Weights of a small GPT-style language model, trained from scratch on English Wikipedia: vocabulary 7829, untied embeddings.
Each number is 500 + 25 x the weight over its row's rms, rounded and kept within 0 to 999. Layers, rows and columns count from 0. Numbers have three digits each. The size before them is the row's rms in percent of the matrix's.

# layer 13 MLP down (transposed), 768x192, rms 0.118, rows 86-158, columns 96-191
107:525531499475491531513455474577509509477483471476455504489509483526468497478484472522499521500539497506497519475488514489492517523499457498430492511515479510457502511483501473502528516501496484557517506489515505492537542511510494489512503526499491485483525513554521507516482512580520468497
094:497495474476514479506535494533474503476533490481514493472469453501550489465480499482490478493493508517492503513496449500519478478486536487517529500476495496499502543482504473513475498538511515556527505468512479407489473504514477523485472469479488497533504497513494488534506497522473472529
094:563545519500521519542487500479545517499487430485473522495499538472506486542505503525523508481524500538516487522500514494504529511468494475481515505513529505501493509512505499505444524470477500509454493502493524518499488498474542525518452455498533474520483474544482492465483473460459490492
098:473513475488497491506478521495513532460501489478516517503484508489510461557497501458464510487524501507480502490473456468501455518462509525480513515506457476490517473491490469515488475494504484544536537475536488438466471482477481480466485496509502531490521482514521462518519475507476494417
116:497463532512452474551463452474544530519483504519498457522520521527477484489513513511520527517503496474482522542456508481474517466513527490511508486501498508481466496500490510504503469531510457482508500473439467519471503481552511505450501467503495491480518535527516500505450544521520462514
086:473467505521476516501518465471516504516485492491520534517522493503480470503485476471556522489477555508468466474505498486491498488492515436520484511529530486480478504538541494484531467462537481517530538497520499499522523496526462503491503539524491522475521458495532497474496464507532439437
097:477496494530516471514473469524515463519527487462475484485509495520503476475546503468513500454473517516509499433517491472527474503525463480497455527538506506528495468497528470473525513500443506530511516513479484496511466490530527492531506493513523508505477490484536513508472523531467486378
105:523476501478477477514492530491464482471467522461502499506506519475470510498509512517482456484510512509522474508553546524511507513506450488498543502545495525556491536536473518481451494523485484522542522492533469465535504496491473454521511512502496479532477490520516492455487518470467497480
107:501463487484495513490498528475472500474520523462502494498522476500492486486536505462476516511558495557500479557473486487475485542508453524525501488464529535517428469521496572508464530526493501488465467481548511519541499523476492509501537519503524566461502533492491519494497509451474532500
108:503437458525502508451519483514513473476523484498422474457523494497525479554503510508524483534457470496504514482492493452492469513497459475488536490527533497498519530491473444480497496512508492486496504463563496446493506491480488503531481508477540525482502501494488446491482514502448508461
103:556468477484503528495524519498524478494520499487465505513564469506513499536514509511470471476494488505499511515475506538488468503478472502502497491512514524515513495490470479511511498481519492509530466519501518461517519543531505436499482508502531517486506491479470466543526525460482490455
100:468489490521494523506506433519535464460472501482480481475469513470479498491474498498441521478472492527481516465499522509491518511498474492520495460480501464503513512482496502566507505555515461522500521513537494483495487521479543543510544485535522456523482495482509474515517507539539465446
106:548473499528506522487473477496498531462492518480490513521488514491496510490532479561520539490467496497532491475497487512516492494512480502476514493501473496469479514492541549479501465487471455508489472505540503462526488490492491502538500480453447481504485509511546514520442523511496520445
098:517519464463505494485493462531477489503534503474497495466506528490507491479508490480460518479479461476500481481533524491520514523487513540536556527514549548487540505479487471510518488512539524486501521453492493483504527507562469487463534460492492548468480493518473485514470506526495514409
100:522485501512502536524485506523544491509501516509546453485540486476468486492514513511463495471517477507508510519474469480506508508474468558515505489483494488520562521501539503524481493486532492493512502558486516490544482500497523478523510555483518498507458519504517517491490484486481471428
084:482483490492483497468518442497512470469500543453526500503517513507471494508466484502483486482464490495487460511488504471502494493485520517562511530507512510508485538469502506525482478521481540531466455465459516456540500526494469505476534476515504474505484515487473522485493488515486506395
098:526540448523464528513535481510510500507528502479514525519509498514523486523522502462465536508516506439522482524515510520538478521490513504523492491480475504536503487495512495534523524505529509489491475482515506446480458504513470470503485477514490531494514485510479482433527514497459512466
101:521500510498499472474501525504509526478492487485492468530471517502525516467483483509476489485517486451512474477580556530523475491537512521488511533487522487463499478499496478553493475530503517495510526496520489522509512523478499508479528530526529499462540534485471502478493496503495493409
101:532504465515503499521488529520483513475531499502538497488521498486542469500528475463485503474520491518501547490495512511532526539546499499508497509486451491536498550497474479476494513457513488512501474474491498403481489475524489483503520522513491517512529508505518501508505502485468527438
107:491491492525524500472443495478557520502507505539532490493521473445490537531510505499479504512460487444511522500499504475541476478490458490497534518493529508468503504462480489508517495503544503499490447497480492449515475499485527500493514511485537509565458508500464470485453509522472525451
094:521483452485488532467541475468496476487473489491489493483509496515538484497511501526485497504509522511525479514515530506515482518499516462525528522514505506478490540524464479524485543526449525510502486476502494489498501532558488506469498451515493524506504463518498497491502548478452493464
093:494519503470516513512459500543494509470513509526523539504478489505485474486492466488459518533542498449497511473475459486526516502487514485480498507527507491529492490515479535521524496526478503478499476521500481383489504506472498542521495503475513475466487498489552502477540524538545483386
101:529478521542533499473534516525488527497494517544456491465520512511474487507471493570506519457505492484449529512472528524554524485502502506480503494499478501529530502544541527505527491470511483510484498495487449453500524506461516525485453489533481501485532489490515517525492504499489506484
108:491504473521478536499532495551503488506556485568494515464500536498510443548517541507459501508536454567496541505491512539468479495497503476448516497540478504478546494495485495511505548509491502501490510492529496479523509508503502485478486527476480521498490494503470449525460499532516468429
084:521485483500527517490555509497474487501484516537503533544531514529544461491503497516527484496471526503499500511508508524508542499486536516477504470486555481481510497522508517489488508489468516496464459443518488506514488460472505495512520559492494516498493477510490469486482502473515488453
107:549488511507469484493494528488523468510509530499477467514509500484490477515503539529486512487492484487480444508521482497567478528503513522457512525478527526503484518487452451535544510503465492503472485476506538533534472466488504542485447529510508481555476542482496547466552472519520496532
110:472478520514481503518515534495463489489478505514507498501557545480492502571499504499503532502519448504499499542505492505518500494521507477539530516513495526549511495499522480511514543507501524508533516510462486464471488478476529498504495492449478551506460515451494491545540504501503513499
108:465477537478512530512505526533514515556498515513542480524493562495486447491505496487472487587487501442511502487500474483440483498527517492526506477494515517533510513507493443494508453477517494499469509529528474496507478487504499529482511467483501527531491513474502487538498544531487489552
087:452490491499465507526530486492545486502511509467496489541520498501473513475529538462463518497509519482448474500540533504530538495481473504545520544526534544482505502498494477501531488484465502524453475441484510504477522507522488513544481512494467530514517491540512465503512498487531490455
102:512452553458520479530487531533504496463511492486503504492494506491481495471519518467502514524486525471494513548517499506491506493546528463480545511500515456480518507527488498462484506519516564499513507466475481499500495527498485488505515526470548476505500537498511502492498496484501513422
112:494480517457525501531512525541493553558528474492486489492472503479537511465466509456497492531556513473462532505520456515515515559517542506526489452529526472523540541497516519530499485547510487509508541508498476530508512501498499541506475509484460502488528485481486505499509530477511475542
102:505485497508466507546516522509532446504452536532564529522489497501495505497476527531492518498474486513529510512502538514492510511509472474528485473534529530534488540499516479504531510516505484539522482469470481494463509529498473479533529537484492480542486503494520524510467494504538511507
102:482539481487517491557496471500507483505479516549484478473503511495465484541477469524499484526544509520491569462550499534509509515521488499510501476515504498514510494510511526548498473512479472521497522515515519495470492492494498468491495510470494473513513530509503492519494494456490491479
103:506495527518476489561486507474551490515499478450470489520507507548574466468524478503518479530515476449523520540468471517448490512502448509434526486537552503483479510534503501490491475473500471475468492489516475476497498506506533467474478503500463491475452495517479503509538481467453469454
112:488476505504498473515510497541512502533494507525530473482521516529545454511525475533505501492534486455519527485497509508499431511493490513519512508501475526499488541493491473505488514464540476495522505485512493489496453527537520483504485474490485493486471513457507492515533497520458516484
109:510490511497481512498480526516498501522510488466480482542493505526505522506454518524511507465513514464525499523502504444547547490542477520481509486501510502482456492504477514506534474443528517524514501450494475441512476510518543506483533503470488512516472551524498520533506490542454489431
115:490456454512437489497510463524484549454495514501500474474446493501487482468495520472511522481533502486547518531519483521480502519484500557474505500494549470513480490524528504514528522533469516492493525488468499517468488506460488519480516516462500514503524511521485480496490512514511519534
091:457521513503539528467502462529529481483552508522481452503493481480518465472492520498453509512488495460470513476557531533511484465483480526487508467509489481508503518499458476535491507479503466499498472516491480492500522507478460517475506501506462520520499509466465445463500483503515510458
121:477531520441495520449509520515502496440497507510541474454523517476473460528414502488470501490469506543523497467488494477503472520517545465505465461479552520506528508503534468470505491511517540511522480476462478486468496494485461549486518506475470496498518504473518522460481513482497531519
097:468540513455530480529512504488471496551474493542495499494517455505451486504508509555488503501525493510457511508541458514475491497494463504487506514481450518493517492478457522452497531486486462484502543510498491527483485459512474510533488480493487483483540498510498532523536486521532482498
101:457491510488534506515482523493496553505513503528480527500489515461492508519499453526503462476505513538481505501501475485477527489505476529443497504498475475527482500504505517487466498502496459495497507510560500421473510480488494486510495509503502496505507523496531488474486491520490516397
087:452509445516483491494458506492474525545532484502528527515505493535481494520522513503510519514448510458513512501483495527474491467493530540476483554480497503503503535478540506485546486470489482519482481495487481502493481487505470497504487531480463495484547477472484506475528528514530507395
107:520446514540494430512462504484518519486509497515505518523483553452473513481460501511499523452461503493501534477489495494507506544519449480526583488547501474495508506527488490489483495468485529490487494468512481505515471547487469518518498469520488511468495486485521489508522459491509475505
083:482508491509464516479471499502477494489511500509530529503504513482511514504525486511491518469502542453476463520504523462511537466500524503519495505522506484448492519474487500509509511502513519511474521466536480451496496498519463447502513464507461502491483497512458519496491478509498495383
104:498488513515491486446494423491488502514501521457464510473540492440514495500498490486510481480501503518453484477513491529476509524474494518575484534513526510470512537506517514510515496529519508495498485457513540530441488486517503487500484445527490495494459473527513481520519485546548475496
094:490508488453506505571502554488493515509493522501566486491481477491509481470511505507486476472565468485478533495460499520490489523458525517500506464476516523446468515520528498487520475536495486553509515489478499523508479495520507535484490535517513476520517490502513498512498508517530492453
108:511543501476478498499508529491448493537528456521462456545515494504512537461520461480480481501570503465490473496500525486464517467521538480519495510533510495491547447508482478547532488500515475501513485541513529495484501504505494526508486506477539508527470516444517516497516508492518515508
112:482511499493521506515514524555460502506478470519520508467480525537510461493514493515488518467481474539494505496474479474460474526498503491531476488512474516530535484521454515473496491468509540517508465545473519505458525501462477545460525548491473513513504532474488528550526525495495468530
097:452475538478486514525527547501508541547523487499511517475557505521505511524516507511537539515465494509486520458535468531482462486493548515514488455495526496458467489496509476441544488502504491489487533545481485530477470505514532505484479471500486483517493514512510500512512526553558480489
103:513531519481551508477455502465538495491508508519540490479478518458483515486551513480483512532526466497452495528498521482444506529508498493498450453464467494523512505529482491486562470492483483501501513530496520428500513510486504489482464483540512498498540497489510500489469480483486489405
092:540522529525514495519526515493548496489543475481487518510501487487523499500502496526528498514517504513475485523500514522473524477462463476489457489486517505483530511448524468472491527467460538520479486495480504435480440526512550494512437492488526473487489484512510514487525481504471480340
099:470509488491486471499463507487520527434497496476538573498473508475472487510486481487509497489522491519442481509467529482506494531500502489472499493542460471478499468524483510517485486542466454513518513510538504462533517508495483503517500531489461474480468485469460467484551523532534464438
109:514502501522521487521500511520500516505481521523507505511551494498488497520494462516474468517476521500454524494505502463521535483495526512470493502486543499448517493463510504504528489536510471513487516464485496441495475490496494501495508498521437456493455497515518505473532466471550485422
100:504543449506479527510533501523487431470520528470514512526515557528514505520486467514484543479541475512499533530518488541490469516502458470442491510509464507490475485487536502481537508480523529512508477515524482459478535518503495523526488530518494512486536477518497505532539539500477458449
097:450508521466476516493527464488452469457505496489571493489476486484531465517496490547522459449551501502505475481492510446499508493544503512532528497493516511488528521511480526476511493494513499477508473485504506468496510496516456489468476503485473513490516525475465453506530475517498506392
111:543505462463525514539504490429475488476499513496507511532503464467522523518501516484492465482487505501516518524493491503526485515495470495507497471520515506506449534517513471482430524526534562508474515494525493502472510470511497527492464496527536524524467435519467485465529476476510466534
096:459495500518503499551501509519483487512508490533465497540471487509496476511525525461514485547520473471517535504515456532483523505464544525513508529527488509473534474496487567493507487537491463497520554479524559436480517472528483479534499463526518504499507494483529534482496529484526537443
094:528504496490496496527494500515506499529532521498463528469512484467515465446444482491496560508513514530529512496530491465485518512456481480504518464497506480555504505486509492479526508495455508517500510482500505490513485554481519464478505487455500502483499481490495528518515459490542476486
095:504472525532537526528557468466487483527513516514531482511540482518512467492532502525511491505473498485491527487460512480488471524517504536503517489504480512470511516495464483488502472493498528533487497476498504439489485543466501518535505507513513548485483466476515500551503504479475494421
103:503529476481495476493471523478543507512531474489516510504503495488509485521498490465531473482497513509488493495444489527490552461447496469511492535504513509517474521518455491536429506497518502489479466515503484496500471495487520487515464525486524488528452477521538488455529526468476483453
103:538492510486529522488544481529508451514480489505516477521526501509492528489526493526493523512449492502488476506511489501489496505483478520480496484499473509471515514452480502525486517495513510478527505501501491451489511497499480465499469503552491507523521533484512484554497544521457507439
107:475522478470503526474516514491479525528495468492508475492512511534475518510525470522495508448498450500498541477488484529446478505468519469474523513479512556536475469494502499499479538467499502458529509507448516436460495503504487527506458493497492505489495450492508515480483529469513466434
116:489452522509503505495478503484523486523503535519513489532492493491526515519533455496491504508520451472577521532485466486514481478491516511453534506464480541484474503518520516492486528499487420494495502483514495532494490486499506491496467535474515470487524502492489458562473489481498479531
090:469510503536508479515511533518462499526466501536516479479503497497497471501461505503515514559521522482498481498463451477481486525516503501444511462489508523485525467531485463499499438480552467490483490503483477522495495514484519506463536505488492492478487521509537501433514507497489484467
096:480482485498491499495459526521477488494467494497496481497474508485512533473515490480510458487555521510492440476548490551496475525529487519476481510483495521506492503505478500482480505501490502457514521482500489397561504499513484495494504517542498456532518504475493512521461511457515502442
105:495450514555511470499523506444489498535487494500524456525504492547486515509543495511522518483493453525461514461509495470499528527526489501439525511494525521522483560470485527487496491498524517483533533489509505526457496470450520519551495510528459525481497505561493521522513500489508515526
103:480509487466524510499457515527497508492475494443462524449479481508509466502503499539499485493527514477481491471506465475501507532486474489504485457498465539462505563544522487513502532484496477463493504471526499403450524537543516516513494468481495524524529518494488504492507527494498504442
100:492482485524510517527521504469526425565514478464551490558503491525506500499522562505509522509493515518453537494515464513490505496505530526560492480539491513464518479501492462508517475486488484509540514500490476537514454534464495532508489480509502516490508448502463492495535480495514479544
099:517514495502485512519505502475526483525496508493497529539492490482481522515438519488489550487508544542482474482519472465515524515467505542514500502505509474505546495490480488480467489523493430509525484454499487458485493486508489510501515543500454515473460482494503518468460479505480511445
101:491541498488517515524438501481539526481489513543524464470505481463545461488484493484463563484537488461522475504546503478492523519483496522516469522523469519480514506514514462480540547521498527514506507486496484501490490515497473510549447480525509491513480514492526495510519528511503469459
092:486534499543535502481495481493493504505526508453509477526480540471493497506526459505509517472527507511479453514491556495519475521464520488542501462486490529522513512494493489473465516476571496523490507464497476449510490521486467507467494542485499545448499526496526522496489498506502476433
094:539536496494532501515475489490450499546485510500478505519528517493517508482516518510513495510457549483521497517537493535473477474558509471481519489542520490479524549485507512473456511494496519486462488480519504499490469493478512515504467494495502459488547502540508498528504514506492488485
084:471470512526495532492503477516524494524503489507503539520457458470483476465541453500530475507500517531516484511479465492534485477507512512521496520502485473525522502459523451521506502506489506502478480516501481436508540515528476478472480516501482506462488494529479511485487505511514484386
# layer 13 MLP up, 768x192, rms 0.127, rows 87-158, columns 96-191
106:490538514502532501535560500528453484489483483463475538514505483507537479482505509499480477469527516536503475513516457524525467513455527485546519480462536456520538472459521562555458481524565521510478512490498490488508497488528492497529494461516509488519495472483494522528528497493485458526
100:451470510484491508451527467549468513530504517506471456500487489494503515462520516480477522491495542494531479454491510533488459546555491516514499517509478492516495435513510496482516470470538476546478511468534495514508562511516508504475552495505474539538503521464476494529507532500524527511
097:514481521482469492509545478488465484545492524548508493501508455498446529462506493538517457516490475518546523508540494531519533503509470475502489487497564518533484511505491551466529493516487527480456451502442509486489501516514515492517524496518496511538459484508516493455509521481500516511
129:527523496525501499484525472474502524505477498452531480521490506471445523472481454525495498499471508523511499523505493525500483484470526523498531446511485518513506516517480538543487486525531496472486490475515487515504474476473503477508498464519462478501512485531489477515506428480510451518
081:493462529486489478491487500513489500527505516463508446466521468480462513519481499505536490482476497490485528506494518525493483476502458513460503527490491465436524469457462518484498514524415513503429526527460506499471534535527514509534523526497489492549512510460456501490537458494470491503
091:495511501516502531515498500543514524502462485491519463490477472468552507505460450480504511510530462518504518443471502516495516511452500472500508448477477531506539500400459544531499506498472495534517519528544489503506525466548510470540482526478512477497526498467502488473516488492521520498
098:465492543481505487533509499540480460485511552494515533465507487515469500485483520499503497472463476442512486475478472488497504508527477520517480515481480518493498488503514486487524492511507454512462495523515492513458515504480477472509519516492543538506498572555477525495454548439524517515
118:454461489499538489507494493471484494473520489472477472516532502499522503551463449518472545503515492516496506470503514484439512512497460529492509501479541442490491483446487500545472476495491508503510452515523535519487507490506477477534495527526508520482484558520540484473507451484487550507
103:489480497519487507496498471535470466493480507520488453484546496504539470554547505506502546490475482475519520486488509513474476493486475510493468510505429481487537526475491490492485518507516477495495510505535551491476524494455524486538524487505519480530537527480526463529505468458497466515
096:448503530505560520497541488501520483507513518497485495508460504451490529541538522520495464495495504527512506535507554529492456495519477498483498539481503496519535494517428498505477472486498482505514504532527512506484578485503506514523477494533518435515495521466508477487462506470499508505
107:482501471503482502493480420507506492489506519489470450490530478480504513487477462502459535496477484491489488492489508465557493477522473470535485530514505484503529493531516509575479515495524466488462503489540532529477519541509507454533485474506493482581487507492479484493490521514528471525
094:502493538508540523535475494492491502521484502489503491441508498465461526499534501502490489493455504517468482509485536506483514521513437506455482521475471479514513512486529501508482476523566488523457505511522501497427539448505493474516509505500486483534535491499497462449483510512497552504
099:548515553490452497505536492523458505465490525497524511493513487475478497493507484515516517516513510485473472497494506551503482435554477474474480514566533488510537526537540459496530508516476465469497509505495485526496482542484489482510498492487502490478520523474551528452513513487476502512
105:511488497513537490503505486524539481469466501493508523490525495442502517523512499487473492522499484482496537489512491502532529491485509497506578537466492493481505543479509493502500500515485536507443486531520461510463501535487530525510478592487498483532508529499494475509520526520485512502
081:539518504493513491523501490498509484519459466499496476510523496456534535549476501507441489501502533506515540484497476550461485498537509501512500449482536450524468535484509490495540494504518471467522524501544462497494506485495488481562490481516516549477507497481505469524557488488477511503
095:510484475480467516505516495502503521480490533489498509524475490481490472498527476456532497451514548511477479480506528542532497527492498500483524527494477491516493519527544467519533510480488533502502443501508528492498488495486512463476468501536532526512487482554462477437498516505454478508
099:501493534478491524510515492518500492504455477444515524494480484486493535469448443496500530459536524505490451504523511496499483524517515496518499552503502491539492507520530500446495538502499450464498493499495458506498477467506458512483514490499477517495500509562472509456529483474491512501
096:501500515496482544505512475496486529513513511502514513486428503529526563458518451516526512490502512478494501456501497468557485511530462490518555518472513471527463548486503575469497509500549514487503510495506465488475500503528501486482507538507470511504503555506531481490499497500475511508
108:497483532494514495522459497513400511495506514454447512468498513530501482498506499473499454531501477509484470497469495532485484522487521485502474487532479514510517476478525528527508501512510545466484586510500471510521500498516545487511488456503443488510531523471523490513463513468514453523
089:443491495505561495503523484521477510503516546463469466516484507496517496500537485493495497481477459526501525468539514492494521555492481516509469503479504526496469508524509519499499490552550525509470490532472524507470516435477500505531499451520508461513530506496533484480500483486481526502
084:510473512513490494505542505447511450464479513533494458518537544509521483503492551493472509470469511533483515513489511494513510509441492482529484511538467539502527496506508497503487472493517483477472531503525485481523489501473515474501499461506530524508516522508460480513466482515460466515
099:526490526515504490538515442501492509476470523488462479539492486525534478482519479482494550521479473534520520499490471502528534549520506524553526484546477526509495507511481506481455500480530534498510509494475506511470513482501488483543510481503527513455545466493508502502467521527523524523
116:465477489512483497526523459547491515492543531548498519472482496484494521460527469465467530474513492546515531463503535561457469470475479529529559519520501483510495504494465477531452475505510500516469522518498486503509478465525539500513535487498545520495458542519477497484497499546499481510
079:506510510479537485499480489511533497497442473454541461470472500464487520511499506510488536528519503488461519518518482497509488485515489524502518496450484510511503487475493470501484507517519510482520506525465499513483469513502481527556486486502485494536522510551483506461517467535481499508
107:467475508507471526523496453488516470560500530516526456495501492510554467499515482526501506459486548465498485506525494508546492471509498531544493520524522481512486500506504494480571492463506481544514493501562498524506521518515544494531480516539466511550552518505497462515509505494517478508
111:490490482516528473488499478483534504474511537525516499478495464447483545518494487515508506506503510531517481505493513540506528452485521466525544529519466519465492507508487468522414476520477533490507524525461462515539490477517512531498447487469534502520504523502479513481526476521479496503
116:474518552528518484530542480529483515547490529512515520494492496482479501468506526502518470573491518497485510490498507503488494486488512462568489480495484521531546522492503423522496474487506477472484522521522476524519431537496518502527489494462486501541491529470505506508495523478498483513
077:519480522517519528516539502517479507504450548489493496499499466483530525513490495494535477494511515504532497464506508535469499482483512499437531491488505483546504461531469481466527503517532465509487497497507503523447541463470516527506487516478432468488504484469519499468474559499490526502
109:483537525449503461487478497482477506476500525481514518486540497482439535476517522521486450481489501478515521505501546523469507545499498498512523571499520519522439478443468456506506501495493482469480498494544506519463463533456502504551508482486490500507511501531492508486486467516481501507
118:480494500475490512522520507561436488511507559460455525455495480530473573469474501520508461493511508491507480487530477506468479517539533498554457495492520468505524493494508505495492471492517502532497490472515498517499494457505500534536529532495483514491469524475493505506478562454494543515
112:468486479479499482507524511509465476482514486496524506485524484508510498546505499487509503525477531522521489484466518493458503443454483517503497522477496522506510494527489463538515503499537505561544477533513512529494527516433495485489480481529481498486526532499527455575508525545528497522
103:489447515585511512502517509500507484509474537503487485507440477511523493510503559530471469523506494521463485521503502489476490456500512511457465519472457476519557502529532509497478491522525510466456534444501521507490548496519492463486528466485472459528504505491498521517478489503481553511
107:495468527500524482557537471485505495471520473459431530512536484492534485489494487517476519517502484530485477503504479473462490471449503462501501449513462484519507518494536514490457510483497507488499510502489472507465487514480473480506481506506481491480502487498517484495471475456481501511
124:516440505469531494495527478501524509504502500488556543471489500502522489498506458534502502499505519484533486470529499494475520483461468517504539508489484508508486536488519485499468501496470475502461482550514483508477455461478488487575475510509456484457476479497509492471501533472489506514
108:520514509485501516479511497544455470491481560465472522500473469477467535452487461516475528496510450461498482485514526492521505457528484522455507512526517523510482502449498547495497517492469494541495453486512500501474462495493508497522533472500503483488518520494509500502539505488475482510
118:479526504496509462520502456458488513520499546440463513461492475508495514469486544506522541498517533499504516498489558499475498489511491502518498486484511467539531477490540499520517483508480520506458508494511504526524497503496521504525507455432497506494496516522485519454495530456490538522
085:536485490508518498510480471464513495513484508509522452465444491470495494520525495514550513491462517520466505516506478481483468459528494493475470491482508535492494551499549516509460468543493540493515494479508484488522472446455516492456517499474567476534500481540450496470539514464467523513
130:484516512482547454490506511535486498478484525485519487495474500460489421551540523477485477446500532509552494497523486477508435504458486493496490498498481493495482528479454478459475488514459505496486529498547515516499504530442457500504458488503509490518539506518550528512496483484481471515
101:489495506462506490448506513500502505501470479491463470505485490462498496525508485516451532476521543484535528485528507460540502506451496557535514519486495507493472502488448520578514483542547485489478469556487525507549515521483522498508495525486516522538491475479475473503538469487505461513
091:527527521505517498517529488516516507484499512524520510497522499486431495503527468527515510467512557545453531504530481554526488501490533477505498507530475541518496497471531509496481473484479473509482477511505453514528483511441492528525492463452545508460523456547484500463531523497512511510
071:492512467508563496495501477487484583478516559508501494473513499457456538496475496505500467504534525521558464508524524486493472507502460484506512535506521477516520531491466535499514478474525547467559486511550531521457515523506508487502518503506478483528508537496503515502502505519516490490
109:492472507524504478532509518539510489484486482458533508476499473510522506510482483485490514477484561473526491441520538496478440498532469502500515544532553468520483526506519513457470448498498494471470483534480439525518493472469462498497525456511521549483508456523505499514532489515505479523
073:459486521482550449485536516512530516517493508495501429500508482476498505523509525499468487534528504501500544504505538521499502464491495548472508472487512492521525472500502458484492428517480494498491521530495455505484506513552509521527513523474495519553518514504481491497505497478476507497
109:556504505522527476502512444490467512500518491456483501499500472454518506526527426522539513517460497504447480452523520521486527486500487529523472486477528529506510548493499496472499474536499493467468492488511488528483467532508506512512444474498507474510524438510515500529531496525483503520
103:453507484480507480531523507530512533520464496460533518449472521488454474525508530535498479500483482495507502504524533475437517518490473528482489514523483472476525540487501489457557533504551504515490500505487475512444490508503528532561524506502482485492482507526494468453528507484529452524
109:487481494532497453522496480447487523525469489477493472499501485469518497482505478497541503485505501476493498504498508492507476490499495482511513511513506520508509459497469562503513477538482550539529523539501485520531479490492526531509539473488560471522534512475473502494489483457518523521
122:512517504481574464504502511491509488453454471520476482504493521462528465579504492500518479444478518505490509502521529474462477516452497559485519508476487507524517494514492492496489488500507514516496478539535521504493504514444507502469510499509504492500523483512485487461518492510481487513
101:511480507525490500486507493526497530496508505474497468468517469491444549467508466533520497505490519514540514525502527523502519501484489479425495488484489479463492549490490526477485498487498516503516459486455541510498468460513487512504496510503513478547491496508466501466545436494497533518
114:478486547445500460502477471491497476518507520530478448499515480493492484507491515522507448527468476474503531488540495545489472525482484458456500514487540489513473491501503480496561491526560484511503470496537503497501520523521491524501454504520492461537537491503522500543514489451483515506
084:491466483456496508462513486536457524528478526507472490460478501527508495509487509506531486513506507502539504452506484478526433519553520488519502486487509510504464485513469539526544476485543489509541535501537493489521500525487483486492584525495479565524562570522479510514513524506496490490
098:548502528512500461498503500516468500523494568501464513447480456500468473512513549517514484516486452511525515474489495538496471490459498486468505477486451526527533497501479504484487484472504510468453531484434483520481489514507509491480501484451506491561503528496486518524503505463511546515
119:488420492502540468502524511496523486493479468545465466539491465451485505514515505513499461522498545531532495498506553475529515470474464512509502512495559463525516547518496499478478424522503504465523502501517511504499471511493502515509476477485486489557498514557477515445512468485511539500
097:516488497548522535565499516514490479526485502504503454495509530511516470531554537545496513493488496451502500485502504496522455508536465489485490511478506552474508541523439476511547486486520533471466502488512506504537475546511503465516494459577507542561503513515493514497511533490479513513
090:459469513473529520517506486527477498506515508473505471540531511501505478490504539529454544492533517502483563493518503505516478533498496486514523502517524483561485484523489461472529509505529499439500543527526512517482507509507502500505486494501454467519516539515506552492501505505486476504
115:547502463445533485548511458490502468478477541471462506532486469488482538566511453490512479491508481487499489497524480515506465512525477488483558483476491457492460521548498513500442512512509534478477485534547527501483523487520524508520491495547527474520471511505499499481520514494518544498
091:527576564538476467532498490510502504485540537515511480506458478463477502500567510500486496507485491538546492500533521493525511495522516476504507490465512482533571521475512510507465511492546475506489500519466495511548531509500516491513496473482553506520493511498484509508468535529484499515
092:509492503531521456477493520514485467508509513514484504505493480467502442521501495500529458465489513521502491515543497492446478461460534537463480521538511558473469520534521482498505477472517487499471525469543457510497466492468513440468475468509497506498545508512512518503531498509505486506
084:486453499502519496470484482462482503489509478505474453473479470481485529519537473498527468515458463502483488532527520492498471482527523487506540509498493475489523516527513509500530515534516560504458521510502500502499476472490494494492449464514504538520544501501521484517487476497503523491
096:523492479481511503489498510472545513488483494453515529459455471493506530527513470439529482466506517515482441449485499522490542482491512514500511480486475494529522482522528499543445522503517536493525486527509512509482447448486492483513464527504468486507487524481542464482492500493513475497
104:483512518475517451544483499509501499499483482489505529476441485450527507511527474535497497520543528535528525494513467514495514520472434480477523536508468486523488539471454566519477504542506514502482529507537510514543487512487485485484522502508559474515512501483505503526519486529497451513
108:451459528521493512493540484498478514492450484516495530546484505493486495485505493569478498493507515513479486467502495497495499477461540481515506525472510492509498492530566511483487511499501497476488552531509509506440503527517530501502459470534483523513498465516511485484461492471476514509
131:529483517470557506480489477532523501479476493476519479477539502461516477564509450515503498485547493508486472495481497459543546518431511508533507507493440494498523498485492487479465459490509499461490491534493495514502492497500493509516502548470467483526514451517457476458543472543493458528
090:504507487484468466474486520479527485543513455474507482489494510466538530509497475483519516504492462499535503515514507494524477504520518521489499539513489531514498530507475489523531536511504552479494493527512510535473479473477485504540487506508481448521479478522485481488554527512491515504
089:478553572496523475519472495507463489500486508472496498456547484511465489509516498513525527462496540466465468506519477488514465526498505526522471511500455524495550527509523496489531497469477446486493487509470496490514475548521487479503509510490515546506501471535469488492494536462455531514
107:482462509485521466525515503471496470487508520440490451448444504526465463502488467489527498506471530520462476497497508525481516484542501531475503509521462526510503486492511504464515516504484495488492572493450476517468518470492508491491534509476500493524499489461550468497519571498506479517
096:444530513492534541529472477470511499500501512514478480484498501487506482540536493509499544512476489530503515489521533486524467526452471486495501513496488494475557539453525477506491526474502514465488507484492515484496471495526498458488484506501548493499549496506499498468509460497471499517
097:504465521519532471505483505525507503520460491502500518465478500503510474508503517541494475501482467521479513445511540530506496470500498486476507556492535477574481534523504548530431457552513519488480559482482527515515521446506555493503514504565517479541538520502505519465529526485529520512
092:522490491475490449485493489500515509536482535543459502505460505494530562513470490490494444474485494508510527528501514539487521489514504491434514518513558455543504513528488531540488509505572526480435522523492561504506510497472525517468515514538520470498535484531522459472504528486498514519
106:478486515485478494525504505540460512456486520523503503489525503524496514483506452474523519486524500429509494478498496498459473491527517508542507505489497487513505500508520517542530508493515451519470518479472527517456532511519527465509476503521470506508496536514505545494464551473485531522
080:494517486495492522508479507494465505502511462544509476472534479521463514525488481521574520535515473514509508513508496503502516466500493475512516563480511464474475535478509493519501505517448528517528552522496508508469494480499482509478485465551499464516488496503458460491530472533488507505
096:483510488486512437449496486495471478497518508520498518456500515508549511497527494531495489477503468486516512551506503522477493500497483533488572506482444511517484464474518504463521501527493494473490512493511522517486475543486484481491500476492472490516503503534461475537530493550503421514
077:493563490515504448533504475506509471481532477527479453491508517491475500503477501505491518535529551518472488497477468450463513511504460481497513495505464499474485509486524545508511518466529471465482480511509486487448444485490513476538549490480521513514508508475477500526533491494485501508